From a checkpoint of a small transformer trained on Wikipedia.
Size: 13 layers, width 256, MLP 512 SwiGLU, vocabulary 6228, 9.29M parameters.
Architecture: RMSNorm before each block, rotary positions, biases on query, key and value, tied embeddings.
Training: a variant of SOAP for these matrices, 7416 steps.
Each number is 128 + 32 x the weight over its row's rms, rounded and kept within 0 to 255. Layers, rows and columns count from 0. Numbers have three digits each. The size before them is the row's rms in percent of the matrix's.

# gate: layer 2 MLP gate, 512x256, rms 0.163, rows 381-447, columns 192-255
# up: layer 2 MLP up, 512x256, rms 0.162, rows 381-447, columns 192-255
# down: layer 2 MLP down (transposed), 512x256, rms 0.157, rows 381-446, columns 192-255
gate381 099:114157128141121099177153110106130139126167160159116180125157063124170094076108109124100108170169107113173163165052141132098138100140119123109068123164159109195076079121180160125152131140172148
up381 106:176084177176137156114148192097076142102097126100108154111167072093129171103173101135134138097202126124105160125138149096100117136139111101124177142130081120135135176095153095114131140140104153
down381 101:177154123066094132169143118145170156161157157073126101119158127144156104139139104054162139126141100090185130141152123124114167120147154068102127255172097155144163118152119088108113162081095076
gate382 103:190077138205123152082099221145134106149116127204128147106085165086099116085064166097149108090158107074145054135103162125150121163109121142157202148110132174152115158052083112153122114023115184
up382 102:141131192138100144113144130151237110127079118112106121107114139135089106141114145132126182192154045079117157133129141121156144119118121189161055170151049115049087135068156153119154113116076118
down382 105:133133144106114101148146109104098146161124073124102137190153088102137125180109119127162087116145101174065150121148187105171116172108152095139102185121205164161110184174088114107151066112143123
gate383 101:165156153148090162105061090165142127153138159115124114095182197164145167150151157150164141133091090077077105146116065127093151101196104151103142162124152123140122170206174181136188167158096080
up383 103:145115147091085141094181092159177122054068116099121107099110088144126125122163066175168127172124129116130121114130107091106179123137154151134179140155144082132125187127155168133092081188151158
down383 101:141143116144126143148104084185147165098113046146115094158126080150133126128151141062133094136121130150075127131146128121127197094119169125076123112089161134081148162113123180103142155133070144
gate384 103:186157141108073120142128161096111086177142120144153140089070133176125135135143132125108188105128153106147144060133138142096147156130137134128116209129115119134187101133101120106088092099103131
up384 104:125146133150076119158171157070137083125150077086135132102081136125140120100092106086094122149079130195124108084164187101117163090101108181114132149115080142119169059142119103170125111102164112
down384 103:169113102173075093165072070130125109136101176125138105123117068110133173095171101092167078095150187093096102032140149096102059089146130167131170058100105131145151083139143094147072130120134113
gate385 096:146107168142170103133158113132140078129146082064165089099191098126164125131121108195111120136122139192104125075136158160108131125134115114131138145102118126138196102125128157093126165089096138
up385 099:143144090158112125151173070101085148133124161123140110121106178150096115093144110127128171086103137116099120173091189112145094148193113124161156121104090091230162153160165156071179124136063057
down385 095:162088150137098094096070128138134142127143061134140152143194117141149133187129151152133092157154094101164131114136155145219168112117074111102149102128135138139098141144082107111094182163145108
gate386 093:058116139145152148144151097102142140189143136103108123163097095158157134122060121039123074151102103107097068086101163172055114150073189128129094117183174097122156094137167127126066055105138128
up386 096:116120109166139114093110073086126098155162162098152105108134131044117122173118155081084206130133116176155148123108139141136094139166116056113132103067078114114165144060131068071146093104029155
down386 094:063087129159162118153071155169132133125154130114129115125121126122170076144100057149090091141147123130143132090139120133108163147101111156192125164159123137175114130150143145183110096131149088
gate387 098:114073187113090099115183147133140068117101111155139107085102048134134140180165188140085127140062131130147127140082176121090160129158100109129101189168106168092128138124174146118079104104145097
up387 097:154155172181160168158108129135106069175110208069142146131088101127160066100139091153120116145134148170152178138180102174158150111134175191099126123160124123116171145079137160092146176149052130
down387 098:183077144149135112113131148140147124093074098157149144085139140115128151159146169104086147178153127157144108109103109166139112156101184108151134181192119172104047096081137145166149113130142112
gate388 101:134097116063121097125153107139217140163140058155135111049219163079122099103139091124129119155179159140167086136101104084134116156110064163117099193105149163059143128105188148052079110136197082
up388 101:110159169138090117140116158116091111135159112131126168195138104147113095157128156100077161120070104142103122122178133139151125129138111122110085126116072120106153089126132135183104121119123127
down388 104:124173069043142082102091159091132136123117149128130082107114118075064149108144061131171094139122137100107108098175120119143087138193146107139096116127161190101123132129111111143084113064102101
gate389 101:111145135145160146128114106119178140120181114059126166179155054166107119159099153140118080125176113133136080136108084128165136086153120090116117143116145138108144152142156228133152116178086112
up389 101:137117163169119120130135109126190113128173121109171146138169115150162143153163149133130133154107137103101172120123097156053169148135178153134124065105135174127177170140132087175124149164152160
down389 103:164130137096167081132182113153131095085135080108135135126131087110124132095071173128101123098089138121162170187126133154156105144134151108169183153147126135123124185161174118138117139138129106
gate390 099:095171079201145121138110139160123092121111081162146152129155140128136085114085117100087139158127114100130127086127147145120168117132122161082102093128119138144175122116126156121169116164133103
up390 099:181169168155098110105150104159115152108145190080126101116139110162087167098104148106133105116119186144082130158114053095091168105160090150145083111117112111116124159134107113086116156139127100
down390 099:148150140094118138121112154140143133062146173104143141095115151139076123127125161122125166100148115051102124162106127163081096123145087082135081236126087158130126147185146070111082154111099074
gate391 100:092166071185149121095096130072106143131125140133118114141099107162126161099127088119151155171118157174090118106161151155159127170107090112128144144140117074099154131159101117138114112138133162
up391 102:125178108129080126121048143141158157188142009101111132109107144128140160118078107101125123141138117149118127156126164102142151134087100157136109130160117141090092133159085191114112071128136063
down391 100:141126119127145128129140144110110110147115110194149075202122099089125117114102129161171068160106115122096111142136130095067158145115108100111144103114079104123148094074058069092046096149140142
gate392 093:166113132121128166108184144078145106213043129164132142127162120090118086093144102162117136107118145137161122183149142124101138109186176197131067139115085150175159117113208139186099092127070179
up392 098:136193107131137110094155138046188084130085150137134166126182167124145091107082071150105125111119067118198119145168104161085153117185156145105119097115116171134095094123178083130127113101152137
down392 092:094084157144108140144107135070189051175102181091133127165098129141093145191149167133171154131143082131176161127112123113101114105137118120131125042172104114145111132135152123101137118153115119
gate393 103:105137078144121160052110134069143154134150132087131102091166149148149086148091129146189126105094173169106188110081112125104133126146150105077163136109089144127149120173120143133104081062165122
up393 104:108138125087129146133141145163158097172130158098140105137182128134116158129120126046167099110099133164099140123173184201117174140129101129178113153181113074128142104132068152202083135138080167
down393 105:131107120089169109101157091084062140161140030137150131074109157169136195138155091116154123058172127086149129157109153146078156108101145073087158124172136103153117143160098097119119118139157218
gate394 103:105145136106136100208122138136152101152103151113140137147124127131121148146115089107157169172150099176072140120127079109154149143138149153117168151148131157151134075160123142155091091107119175
up394 105:041180123131143108147126135108120093128128146137069115205167127097129048163178152098088097129129135160145142133121147158089106115110104182144109099147090198109175096109089146102148125159120125
down394 102:143088125119102093117127106154103132070172123128142107125110139089117210113131123136107150115118120072178171110161162178100143101077076133123123061064216100156184127117127183126124148141116136
gate395 102:124144110075127113102144090151115120112072114124101144129120113174124163140129067111117125123221142156116203177134124054090198111166132054108111136124130168147127172090145099119080139143114123
up395 105:072111164107111124198118136085148114142166147141123124089127191147150144069142183150133164164101125168126111112167205179163153137107163167082119099105155121105103057128149117159132118118154210
down395 105:128110206110133119092093135180152147137131157115138134147100122110103129059115157123100135123051113123162148141036109065087139175118097084096184069120124145100141153094138156157114152132055148
gate396 099:117149075212169177146156099100146149121136141166095177136159085098113061088159080100112134078125138119165143120145119102105128157085117115137108141130122117111135100091132194129135094129166077
up396 104:187110118103096168139130157138108187164119176095095118166090080154144114126145129165148109054097142112083096093171192161092107115103153174145114135152131141112070128132172065121154167086125167
down396 099:142142105098156099103104171177107098163152085084142164117125146133161118061107104144127163138181145119160139147091103106112175112154128135118116105106156122162097095111113096084102135109117172
gate397 094:176173106128118171151151149146114096139157145104130098137142118109155144092144137085158145110126131155160118104131119137120139135116124161093107131138071071104003138146121124127100132146130117
up397 090:092111097143107075058159129141180168111145198113143129132135058147151184184169055205070114148091135131145189092108125144119171089135106154088100102137164147121188142093141102118123155070144101
down397 093:104124107109075110135127117126091161108119072141096134147147108174135155116076141115149110169175119141150115118144148154160131089082132120151102204111108129065130120164108126064123115079131126
gate398 105:111186124106162124070092147129131088164128130142142134137210167163158123132101135157154166097152116095120132172163082103115122176125137113071156131094132117089073106177152126045161140203083143
up398 106:197129100167115120156152075163122122121166136131133127107117129107110139119181151140097094167101109139153140061103129127173127185179119170107087136114147155143153113159049092145061143142167092
down398 105:150156110125167117181135178137115143134117099156123133029099099114086166178143128120165159149098150096096147145179099097150148135126113151117106255068126151113124165135137108132144132072158131
gate399 092:119122100061127119134098154146145144161148092077155081112082149133212079151101086161148151136091129131114133157187199135154129146173138134145168158128086197191122188111137159096094193156113138
up399 098:183138089093125155132118074152123112174124144118111167094097079133072137138168075218131188108165107093195107123174118102111096075146140090126149094136138143124112180170154120178164118107110170
down399 101:134151124144207095129164150149146089133149218141157186079150088087104146123130133092122157154085121121061074134157108152145095144150100151160115048135148133151129170165147127148134142144136140
gate400 101:137143126162101087108147108144194132140088137161210162076113145191131173103154148184122181091138106136148131122078143141170113091145143133168090110150146131152165098078084086132164095127095142
up400 105:095147134111087113128191148153130110165129122094147145094149117147081170148110170090063134155114122071099134143171141169122166160116152148149114084167089104122101142181127109113111079112147140
down400 104:170123116085118158090150116119117186145119162107083111075202093087129158080070097183092122149129141097079155118164169144189100074122131139113155184135148138116151131121143091136137124177172142
gate401 094:065194160073102114130159061099134115173158167070160170112114136144086070139107181076106103155151132085125126137149125156123110135181144133136147120141119194169168074099146115139146086170135184
up401 102:097202091149147122115164112110105094109079089130116148108129178110098074151142147146099112153117119117130086096151092121087189138114118124099115124109095050110164082113132131120135084127101146
down401 099:085153146136160124159174082126111089130120152184106121169081142118127133123141132130078153192088193133124098116194114102064119159112057141142091134180163116101063100107120134104145118132117139
gate402 107:139084155198092134113078146104127145113103124119114101092120161120132144166134103102191144122090119092143138156204169090139086102150121157123203104141150163155124115099088116123137094088094169
up402 105:129127128161120083103124139161103143108077142103178133116142107109107117140188177088120134095137131123090078111129109120164101147144157114073126160056082093128134144129134081085114115121165154
down402 101:101150109129112102143125111164106145113140173144167131186090110094094105069122161135082162100124140156132127097110095147149075136118112091111167255153170165135162130090140119087142155149149140
gate403 103:147068097117128138182123163126098099151168145167138070066062092143145147071154181167143132153103132213098090097142098114103135090164093142102175117155117157159080155168105150103125157194129061
up403 106:161147118126110097178160168149176143152147151120128104084089140096084154071137152161074123122079174145118147124161126101114161111100085128066076063163095148156132125080114087111121070104094100
down403 106:190100143114140082178097130103104053133111178139131150128077089092098140093159149135151121145112183129132103115181109119126052140156089188152148015140157135141059161141136105096120127096111093
gate404 105:180173146134142143151091149117163143104065154127105133096136104122078127121091146102143105121113131104145107150146083107174148151107134168120148115186180105175129140086062124078147146127112122
up404 102:136112098106107188135136133107125094180143176099136121047138202218084121138152110103044183122086105104094173116155082131076116100109155097138140097132122165117164063160070118123157202052108095
down404 102:130146135149194150125107102104100128106089151147098100098140107146080083133123066168192151141102129094130141086147086138159129093117113196135106121126147064143102134199106142104097081204134105
gate405 105:128101181102110105102095132170144090175184158200129155147140096146113166072097151187148169180141160102139169133130111104127224182229100091136140126171168113136131160148139116112135097129145134
up405 100:069125118137117118112165097140162106128132103143099096136168153122145152127101170142126126139156161104120124153107129174164161100111032106083163157151092095181077131129105070182151086140158193
down405 103:162100145116092097073148067162148097187171126168187130039148149116147102101136102124107102159146146058127151162142131132142185153174126188085090163160126166132054123124150153136155123038135128
gate406 105:127069105137125182167190142128084152146122148116110132186116129103137138069052118081113137149130126160131128055104132111112114131150107072092133202085099147125149070109133164123163194153176127
up406 104:081138109066150105159119158070071078145093149119144145118166149164094137096131110148124133112101138124161162183117149089086113130103161146103203154070123142130152107095128148119136133158145094
down406 102:092150058081114142166145148133147130089175105142097180132091117095157156156121118066138165096118159102190182091164104182173075143201090125137083143116150123158120149162098132139109084146130155
gate407 086:185161125091162180111116083110113131176096177170154063095120119196114110118145186088185143115130119140071147164138157090133102130115102057163091091119125124127113089150159132126051109089089120
up407 088:144126143151154145176104132121132120179100182163084138141126127157132101147117155149166101154103034176140099136131102134130060117147087091146125190113165108104118148146182115133113102164100145
down407 091:127033144106103193135142116152108102077165082150117112157190131098189132129076128098125118154128138156141135132172139157130161151122161096114133000136096113123118088117107099000156187109169147
gate408 105:121085121134158153133133093109127111130188194096165124152089118151089165095087161157139187172164142145080152151116141139112133121126146102101111124109125112111126116141109097120110153188128092
up408 100:071208107112095109151136133158096062105107134106152100151121078134107139129172165080118129113121185138148134167098134096122142127147150140064188162140125094146130175109086164060124117084153165
down408 099:094169141142125146142162211124074104193123160157133126084118103110177122077160167109130138100154167126123128159091116069156129140084132096126110128112137157173154174097107109131106087120147121
gate409 097:103125117116114128092059113086079129153122091176103108103176131162119134125080158057107116146105124123086149122147111152141140167178152140148158119109090110105109136147110128109143101145104124
up409 091:114093084160132105160166142202149117100097169093156141167090090100161106116142114188122152098152095139149129113103101062069103102085112141139091139149160162111101137137157080149100129115144176
down409 094:049107157152168103171162158154124114129120149134045121107098119044116174145113141125128124149108113117143131121191152141165126075140146150139154255146166149117071085170072121102124153141167095
gate410 097:085142075139086188127170085065127149139173073132090108085136116124104139163096144092123135128110148138130106149157195192168134136159113121131128144100166104153114163097118083040165131127094113
up410 094:116150147147144122128176138126167105118134161117114133052136175166144174158104120173132127127112134130104137058125094100125122118110154124126094136071182145126189137090100148106153185104127105
down410 101:176123097098144114159137105161139166155121097086167140069134180110129117158146101117113140122125103113113127077129101119063139138181150102155156131103104106131105132140124112109108157143123111
gate411 102:126179186085099076138092150167089094150141121113118143039137111148136185160197067137113195117164112083112113129149150084156110132143129107149089111098103153092129114081141104117162092193177103
up411 101:116182190108085120091102143142146148120120101163086149085123086117148194155122096149092090102142142177123093062112135155138095122089103167105092178149131087131101121077100122156131111145096118
down411 102:107136142090071129117171062067047145085115148144091095163133135178118152133092197127121089139119209161070113178128141165085169096118148133121121046091118093089128122134122124077115147120125120
gate412 102:142171111097099062077185084154049179144103107202105113118152160127094148134156142085192134116180136090129101153143158109163136143103169141148143138054135117137118143124114116119184111132103107
up412 102:146150119123124103129083144126108177150180128127079090141130125137137110183144108156155155135105160121119070140163182121138072102157134067103124090113107100084107129136103096106093170118061100
down412 103:142099159134075119119131170144147117120103120092105161000133141086090153141142113135120147117143173223087088135088123112112096071127095145129125158100088129122087118134119120175089115133171127
gate413 097:142093060132106169118086127108146092154144117138164103116149089132117139181101083176140184105156055160088081081130109113096122164111114137107205136086115088114147160131127101141081160112145143
up413 095:130110153096117122091125162093097139200119072131123152124161058126117157136148129187182128087112182096152120137172171138153094110141094054104160099102121176128152227150078112113135141101087119
down413 101:147149084121151133121125107129113131115176231118130177052182027137156111126110128115098148183161140141121104150148141145192143149140129110188103082115159107142086141082156103091146179172141079
gate414 100:127107140129145155149101146144102164155123162158104062148133180135153134093126135132078194101118102104142149109129102167121145122078160092159060131153154149108135107161078075118127096137102157
up414 101:076085121159096104120116126182151114127162103109106177161161117147168147115144164104047164106172163145141125140082148112142092115092134178080101167121128110105164122099119074080177087159156156
down414 100:132173174142118137120071123073120124130114114079076104125092154118150085104100034173130117143116157135113073132101111148188115105147121122184182170136102094128119152154111136197076140121138099
gate415 102:127155116151117135145157094138164163174135135147141090100116130125095107176069152103155117150080170163094141122114054162092137101135144101093142123157105122176095135103137199032125054156143122
up415 104:149123176066149126112182150118177101141118135127151139130115178162119119129095108138134103094137129162112065097087142144085134161248103172099110136134123136130120126148100177173209095074129180
down415 103:130112100097108096163097160151149121142165172150156095124079114160132158152130093148091144158142139067089117156147087094118108105139123170105176163163118106114091155124109161178083075141153118
gate416 106:093145119121090130125129089144161098108109181118164189163146096181145157164098104245084113172107090144112108160144049166113121141129123180116133163101122163107098093150183146125124087128131124
up416 101:095115153114080100092153148078148093161130141113141160161116191130200133176107147144161113153126169117126095147122105083111163056164124137104103094119130208213127168123147109164163095098118077
down416 102:118131173099092175137121093123100132144105146142185176157116097154111145063144140143125089157164135079111156157149086092114126181228107166142144076093127119134100122182118076131110094111158139
gate417 103:100130158135120095060143168135079103139148125072189098128155101171117120135106129137175167146136081173135108097111142104133129125150131118125147112165151135110097127109069179163056127140106134
up417 098:127157127100094155119139126160163139154196166111204120092119091132098116096139113133098161155109118165090155128187142112165112154232109113089161133141099084128091173135045127147132115116098130
down417 095:139157177205104071113133122119133128115114089148137159222138129126108114091155097130138150139136139120094186170121135088157115112122107083157086045098138093108092155099118168102118055133165056
gate418 099:096103146086149114131112129101172159126105205146172152111128155157104142162128098090155126088149187078112114140139149109132133169130157128088154129091107081113141149118127137141120169054083131
up418 101:104064173134127087158126111170085138174120160138133150154127124173089163123144119115181085111117157118111134143132146158100140149123127151087156180125164165111117086077166171069120110148113132
down418 100:144119111123133103110124133125115130141107156128108172190147100128151101119163128097150141099144111069135149170143127110092131136150145178138141000128103099166139135103123139087114158106175163
gate419 095:127167100136131135109174157173110082119146156076167141171063084142134118090165158113124097175074136147131083138079122115135095125084107116158137122183108128161072084146078129068129136165141128
up419 099:091116109116114180092157117211049125171138115088102104147117132070169157147142144136080098133088142199135132058081119119135086098153069119128096133178092138134188102164156116121109043112152160
down419 098:139105170114138125130166096110140134095144088117120127218099141108144149144119107109108113115060118088141210158116166082159136101131164124109108123143177109195138121168113203090169108138128124
gate420 098:170142128179176168121145150113102162088091080199125158123174142189154140169054160136115117153203164143145066093135183138131110188123135150076148143112116112072137133143175167076115097147115147
up420 103:159079190103201161121084145120109133121083139107118172168117084059089160078083154120070197138136098128098058082134143173112085146126133112083130106136180088140136128103057102157125128129119122
down420 104:139107098135141076147128159164140132097169022081156117043143103157072135113092127168136062139026153175089132166112144124116133160126130126112120075138146127162161126106145126119146177104108128
gate421 099:099122134117119197138156102077110125112128116167103125111161143121100169078100068098124102147088106126103144191179132184171196099105079129121129135136139130156110115114158110078133117161137133
up421 095:094133080123135099161099098119148087090152147133087158111122123101106116143119095167122118107105119138134118123108094165193183089094056144146177145144130128167132124129146130158095156140102152
down421 097:144093157150113202172112091189085140077122182169143122243138166111106124129125120116099134174152155083106137122166124156168102124114157112095116136152166154113222165166144141211088092101101165
gate422 097:098128156111128177126101121116104122146093148131122102132060158136157146086143114088105070122118071147138114078163105127158167147115097120145174178105108198064073143107164114192108122208074066
up422 098:134102095184153207144134097167125073129107138059115101151161169115078096140227116157137174158125118083151166121114100094112108121139149143103122172179081130152137081142207155121139112180138151
down422 098:144040171188127149170119147105084167094129144141129131164094131107146146155132122104146167115111090098180163139127099124126129117160096136151113062158129087154076149170106121110152101188166173
gate423 102:149151093162173103127105201108095164173213156127127126046113145144135141181047145132093140135152121139075130121136109100129174134150140052135182096125114116130164122063111180063155164129097108
up423 103:111119084201147136075082154116087130167198111129173134154157169118176111125127108144113143179064151147115028089103168128097172175133059131177191173119144057177167162078174108134181096154124149
down423 105:143116125132125174095123072161152158120083136145158137010109096122144089112128122146053130106213078157125132145182092141054134085112078109157109028105135191077116113098118135158122099099127115
gate424 101:107138173129112193152116110110124136111103132099123179115142180022094165117150137108115149102138072141101134100137120128111151046126129120084158060143087170135133114059127166116171099178110143
up424 102:117137103091076104061086104200173141116172112111056122134063118166142140128131108180170115135138118110160137134116115135166124098134142155137167169166123155097141163132120099089133131117087131
down424 100:118114141165127177129068092165136073124147084116131136152104137137128151145154171119160130117103121137148178176131138123103124085112041144091089233137152146130183150191074043131171131102083162
gate425 100:146182136149103081131111121209168136169148073162154090076101146149127162075106133081127097110126096087124143177081144187154122121097137173113114176150104104136160142058106158112163107165120081
up425 102:073165094161123121148121075142085118134099174112076157145146152087081108159192113177121181126173111110095181088116181073103204150100144127164155127118116121147114127166166071113125084146151121
down425 106:110156083126151132147151110058129208079151149117107172078094095134099166070145129103105114118136157159079130071158131145167136136205158143146129163143175181164122080132152117122087059181158122
gate426 096:106126121146083112175168105114099173158135136164158117124112167106059150091145140061113070130108120109154127156135085142131156108143111082082130192174124160179154097145151130125116089138092167
up426 099:147112174132153097127121100190144099103141124147127070087175120118110129181123151123124179141112116104155124186165123175167125075164118203128165098147122124162179158133106142092199181109099120
down426 096:146148129109039088189152094127143122114116092123128084020154108156136080100095157128067108086074120166100152127165166150114178145130125155173110123095124126158133106103150107134054087148126147
gate427 091:154142188133139147156149176144113136103080101165129155148185132118123071139092158159134203168103154151046172117179145144128147190156099140068153145123077148172166096109145155126138127089163110
up427 096:113146160107126115106093166113073113156133109127099136128154092115155118087143105161091164135123152119085160113200109128128093202158127138170114125068085109167161124126151164110119089080201135
down427 094:142142119136139110096102110118110131110155159141109167202147152096127110099144151149119086132150144188076116149160103138178161149126152096195127077088169171161119133155148135149142096156076120
gate428 093:154162140107178095135159092104105109173155079110132133088098183146088140130088135160097208128116133156129099108145186165071101129157125144141073107143108149177130121124167178162156074145146117
up428 098:126137137105120160151116063154179109101114172129118088136133156104119144097166173133084167099087139145125138108065110128131141076085145176117114123124133159140087101124151191093024152064136114
down428 096:134183093140105116138105124175095097169127123133142075130157185083087113105107124094127091067109126150087140146101197087144161072133125180108191108071115129142123101198107180134094120077100110
gate429 097:116115117137166190184156132094120122109164149139107127110076094172120181128088141120124189123132137133154140179115104118100122145134128117110131145181177119075087138062101127134156077131106111
up429 099:136134108172041105135092109164148096065102073080142155121131145145101122133124103155189170145137137084174207106107090077135139131125142137143084148145179161155067144150131150128145107143115102
down429 104:108123090147125095157138125099140125123158158150184138140147133183132149098120120106148109127102111114103148123155146080103139116096206184134174154143111075164175132117122101074143127165161117
gate430 105:136115120140163138186120134102106094171122144106143090114145110111117189122085062095109132088152121158108161149043164072121093120148150098074128132149141109131140094045062071123103054164161150
up430 105:118041089169142120115124121115180141104118173080156139150119152126134107061148166090131068067174120079154161071135128157105091153167129074222086133089165119123062142147153160126116128128105095
down430 105:128137181130160181060115149157145147106128076147139122177170120050138128087147139081175147124080176171162104104145136117102158108098145176091133159105126102175110118164127213191203120130155104
gate431 102:098088129188154129099071136133141136157129147118124106134136094113119118191154075103114134112134144170103140104233187124100121080160153132101114150167104129112073098117185169135136100093129118
up431 101:116097094183158103124080125085123069129148143095080105123196102094062191129138111117113179136109123142118111105175124153121149108121094104099094103093182142092141167133173132138147095054072174
down431 101:073111147133206161150101167136131103151123074104166130183155116075108105169100065127200120135087107151119079097096136156094115110114149095105133198107160090124068086087183109115116052166116083
gate432 102:161076127124098110164155121196086130088056121091097135135133125110124114090153080138112102160112128132106088101103167151149137129135162114146129109105187126129117098133104179124161143152139136
up432 104:166182181078130094183096110054160090117208189080133125156163130126113133162137135158105145142162120128167144177140120153108155109155163144187150123110075167129063140171142121086085166166132137
down432 103:154132123107173061147168161124178105114125092127122211116135120146126173097088132111141120084187115163080110065109141163105121108136141118155071156134130093128100102149086107137129089215110147
gate433 101:111153123157141116155113098087114118132112164131128191089150129095128118176105112177131140150092123107107123157173146116142171171127160147114103119150130203180192171134095173078181081142162089
up433 101:143098128120129165127119103121180118126109109119143213097157122090133185184115120127121123142161160185185169115130119133112134103185133158097160114152101105104095141084050187096089125140071150
down433 100:113124132147161165182091136182145133098099158051097153129111120067179135161130104100136111136076147162135081161145112088153162120185137149054148166162132089136100131125145119076179114170101112
gate434 101:151126128140163143156123168082097066140115105152158170111093187146106209122147113144143143179099134179113124088108164139154142093158106134099087113120064243098125183104125125140148134125101134
up434 101:121145065153183092170075091050095132141113114169198209113102087131172141166167112153121093099172085128178183088109141113139091085122160076055198135127107166142183121088079145129068108124112096
down434 094:091164167087170152146167145153200113144131121153128064170133171129119082110152098122143122145145131168134102099130148145138099116119158144100093043092144063093130129105178187135097098112137121
gate435 108:095121130147088089066112146095155076118065127112145071106139149113142159116067127127074103111078122145122151087073115148095175082108168114177140101158141150119138101107137116142179121153148075
up435 103:137127157097087101114176158121160106141160083150204144159122118166069108124112136123141106130152131114213098177087144086137106181135129096047182105091115168088149157120108159140137060093136115
down435 104:125176168164098136149136110093111088081139123128178163136061130159053069134122123162093124059083118166180224102129136101150073111116063134134135191180082101131124167133153096138121155166083061
gate436 098:109172173107124163106109173113117159084137130118101129116194171156123137144123145139127110155100188143076125202136117111112144175179095105098178150125146097122104078132140136096083116117142180
up436 100:141135182124079144127095147122156162132123064099117097125108171147097119144147095149080136153154124063058154152184184162054176132163121095098143120107130068152152100104094105100155105108189122
down436 095:120117173146158164099084128101171119146153001157097128066115132107091133133125140111108089146210152091138145155099151069171117133124111157144146000120098158122098140141124096146131124147146105
gate437 098:101158134133110172104123190143098083145107101098123109117121144211092140167127095142077169141091107108107173108097144131120108134118148150159178149074110120146113144143107065083122136099108127
up437 097:120108139073135092094147101082073148112162133139169109123103105162131072141141177118132033178111120133141072178150117113110125163134119073133106132175206124108179139117110150148189105157113163
down437 095:174144125133088139122128152105097136099122118091110128039103099174103096178157124128144132084198174132123142117154152149099079080083055126102135118098119111139161179105165146089131072163162208
gate438 100:118096147085115075114183129131152128101098112092149124119126146127142140149125128147158128155176132124173144106139150070137100069133130103102143197173143121071183141127146151128103170121154126
up438 100:150145118100143175071136156136166140073117093107163127202140141100105118135131168123107140098152166207120105173159147136125135089090140099155134133137112115145122146088095114094129088153099108
down438 100:139084135140119066189205111139101117145118143133117153103164179093119129146090102122115144177096160162111131141116102159077076129165131169129164223108104105135134128156148072108096149120158176
gate439 104:121119110117098100162175081120137107160059122116097132145104120121110166104160223112087128108142145144138029099087117046108129103146134124119061118155187176150222114106117119122173122092146088
up439 102:137152112143105127166130179142137071107138143157146068114130151092071153129116112101161136126120142084155157174151129183109117183168115127116146114084084110086131116188165110120112083136176147
down439 100:143075080126192058102138151123142102153138100159098160119162142134144135121140148105099108095169132098086115163129138121188138135118126123138115250136187170095141138128129091083114163118118143
gate440 100:135131111145132134159128167150148140122056086117129112133095091102135166149068110101061126129140129142164121126093097139163122126150181148137125154130076194135112102117150135163145133162127151
up440 101:117160137125137064107131119191123114105105134119159154146153126129128098122155143066141103203131115093135108122159144165120074151102139104112129105161141109151135116108211125093030172131128144
down440 105:141115085130140146138163112139138106138102124116098114031204139115128135095134114107116088140140170154128097098151153165123182098143121142108138110122111148111158120155166103125146058103099122
gate441 102:100170121191095179096133113126128154080128157126159195132137065116085112111141105086140111119055170120112114127143114128081106168158115154142178203164105125169176138120139210174145113173152167
up441 104:161171088152113122114129145122174154106115132125160110163151178086175191115201122209067134109146130163144094138147181141176187072183180134095161096115228172193126091149175191111174084098106154
down441 101:105127111067109136125120144116124117148080144173164115125167181094173126113204123189124117123193069153144128150148150181153159104157153172119108132161154151116103106113186134121141163052109161
gate442 101:138144131118149127121163136116070129071106168119143185118110034091110091159114064158087099145169159171053142173164142102156120134121171162128143109137168173151136107110076067140119159089144092
up442 097:139133151096081126158153110128009157167124090131120142103144139131072133127093145159135068113154146131133114136095105103190168180064207148095152145126163136122124136116141167153169132157078093
down442 099:174096131121085104162165088151053154147121173092115116133112078146110085152137116160132143129139190127108103143146078078117110156171118116156136120139119155117144113218175114056114145131147103
gate443 101:085072167150127140107143109113079134108189083103115121096106169123103152145114145044040101174112142112108101155162127129128121152096065149089130173115131136071128130157147089129071136187084129
up443 100:102109153131185131124171059131134096116152131134193159153163123190117094086096107112118207091113154129095103129149141070155137184159132132161190144073136116179132140055098110097151145125123131
down443 097:113107159205138115107151137179106090107148063120112181056137107121105152113170086168138117111132135153108137172076087131101112108135169194138137206098118141128166118125134083144123117141101160
gate444 106:155137082098090190116115156114088168069172176193133144089157143131109112159124102159119073124153151110099159126121095060151146149161084100096130193158166146072152139149106124150130115133158124
up444 103:151075103144166133098139112121119178163140046143149087089119109107100139129110135149124138159154134171107171155083110150122184159182088054155107152077071094089148175140112137145087114104145071
down444 101:138140083119106106061152146109142159107145125077115121213133213136123090139148187120126157162099123148145134130141132174125131119161128134155124108185184120101147140108144101071210191110182105
gate445 101:110169100108075094168119104108127125146172137116114093143120169178131199111133107103077056105138117147159179135143130118117182097109131135078156128087123139090065142136052079071132143134086100
up445 103:151128134129066156098131149153112071084127117094139168164184188110148110117069158090160162115148103129135122094105117155193072123143128122126099143180101144138204122136106068145099146178142061
down445 100:115141081122134167137120101155107124189097173083116136215180167115163146115101090140128121081185066127192134099130079112117120173123139165160153217078155132155134183148135162105137119071115155
gate446 104:114157138202168136188149128106117174213117172117116142080119177132119149121149072089103100144140156143136083102119166124149182067156168182158106142104133219172151139089147075118136115116108102
up446 095:097130072176165117067132136098101193101138066054148132151115162032094070156139103133078151119137162118130070136094142157155168150116068105163104117101136119107064159096088169082119146198147085
down446 098:107154142115055084145113147130080100081040124112128154134070108169159133151093129170136147126079141104123145150179074100153139162131176142120112126144109090155126123095080167082163171101167151
gate447 109:116115113094129124047119178135115099193184122122168128104141083107152132094146094116140137109118205146143091079129134090107171145124156103178137120183119161119122151127123110131107140149107081
up447 107:139113053158123143122092133126155048147148137202166079138077137176136062094110070144129108198152113095156076152124123107096141125099149110131118166135157095085066168159103101130149146171165133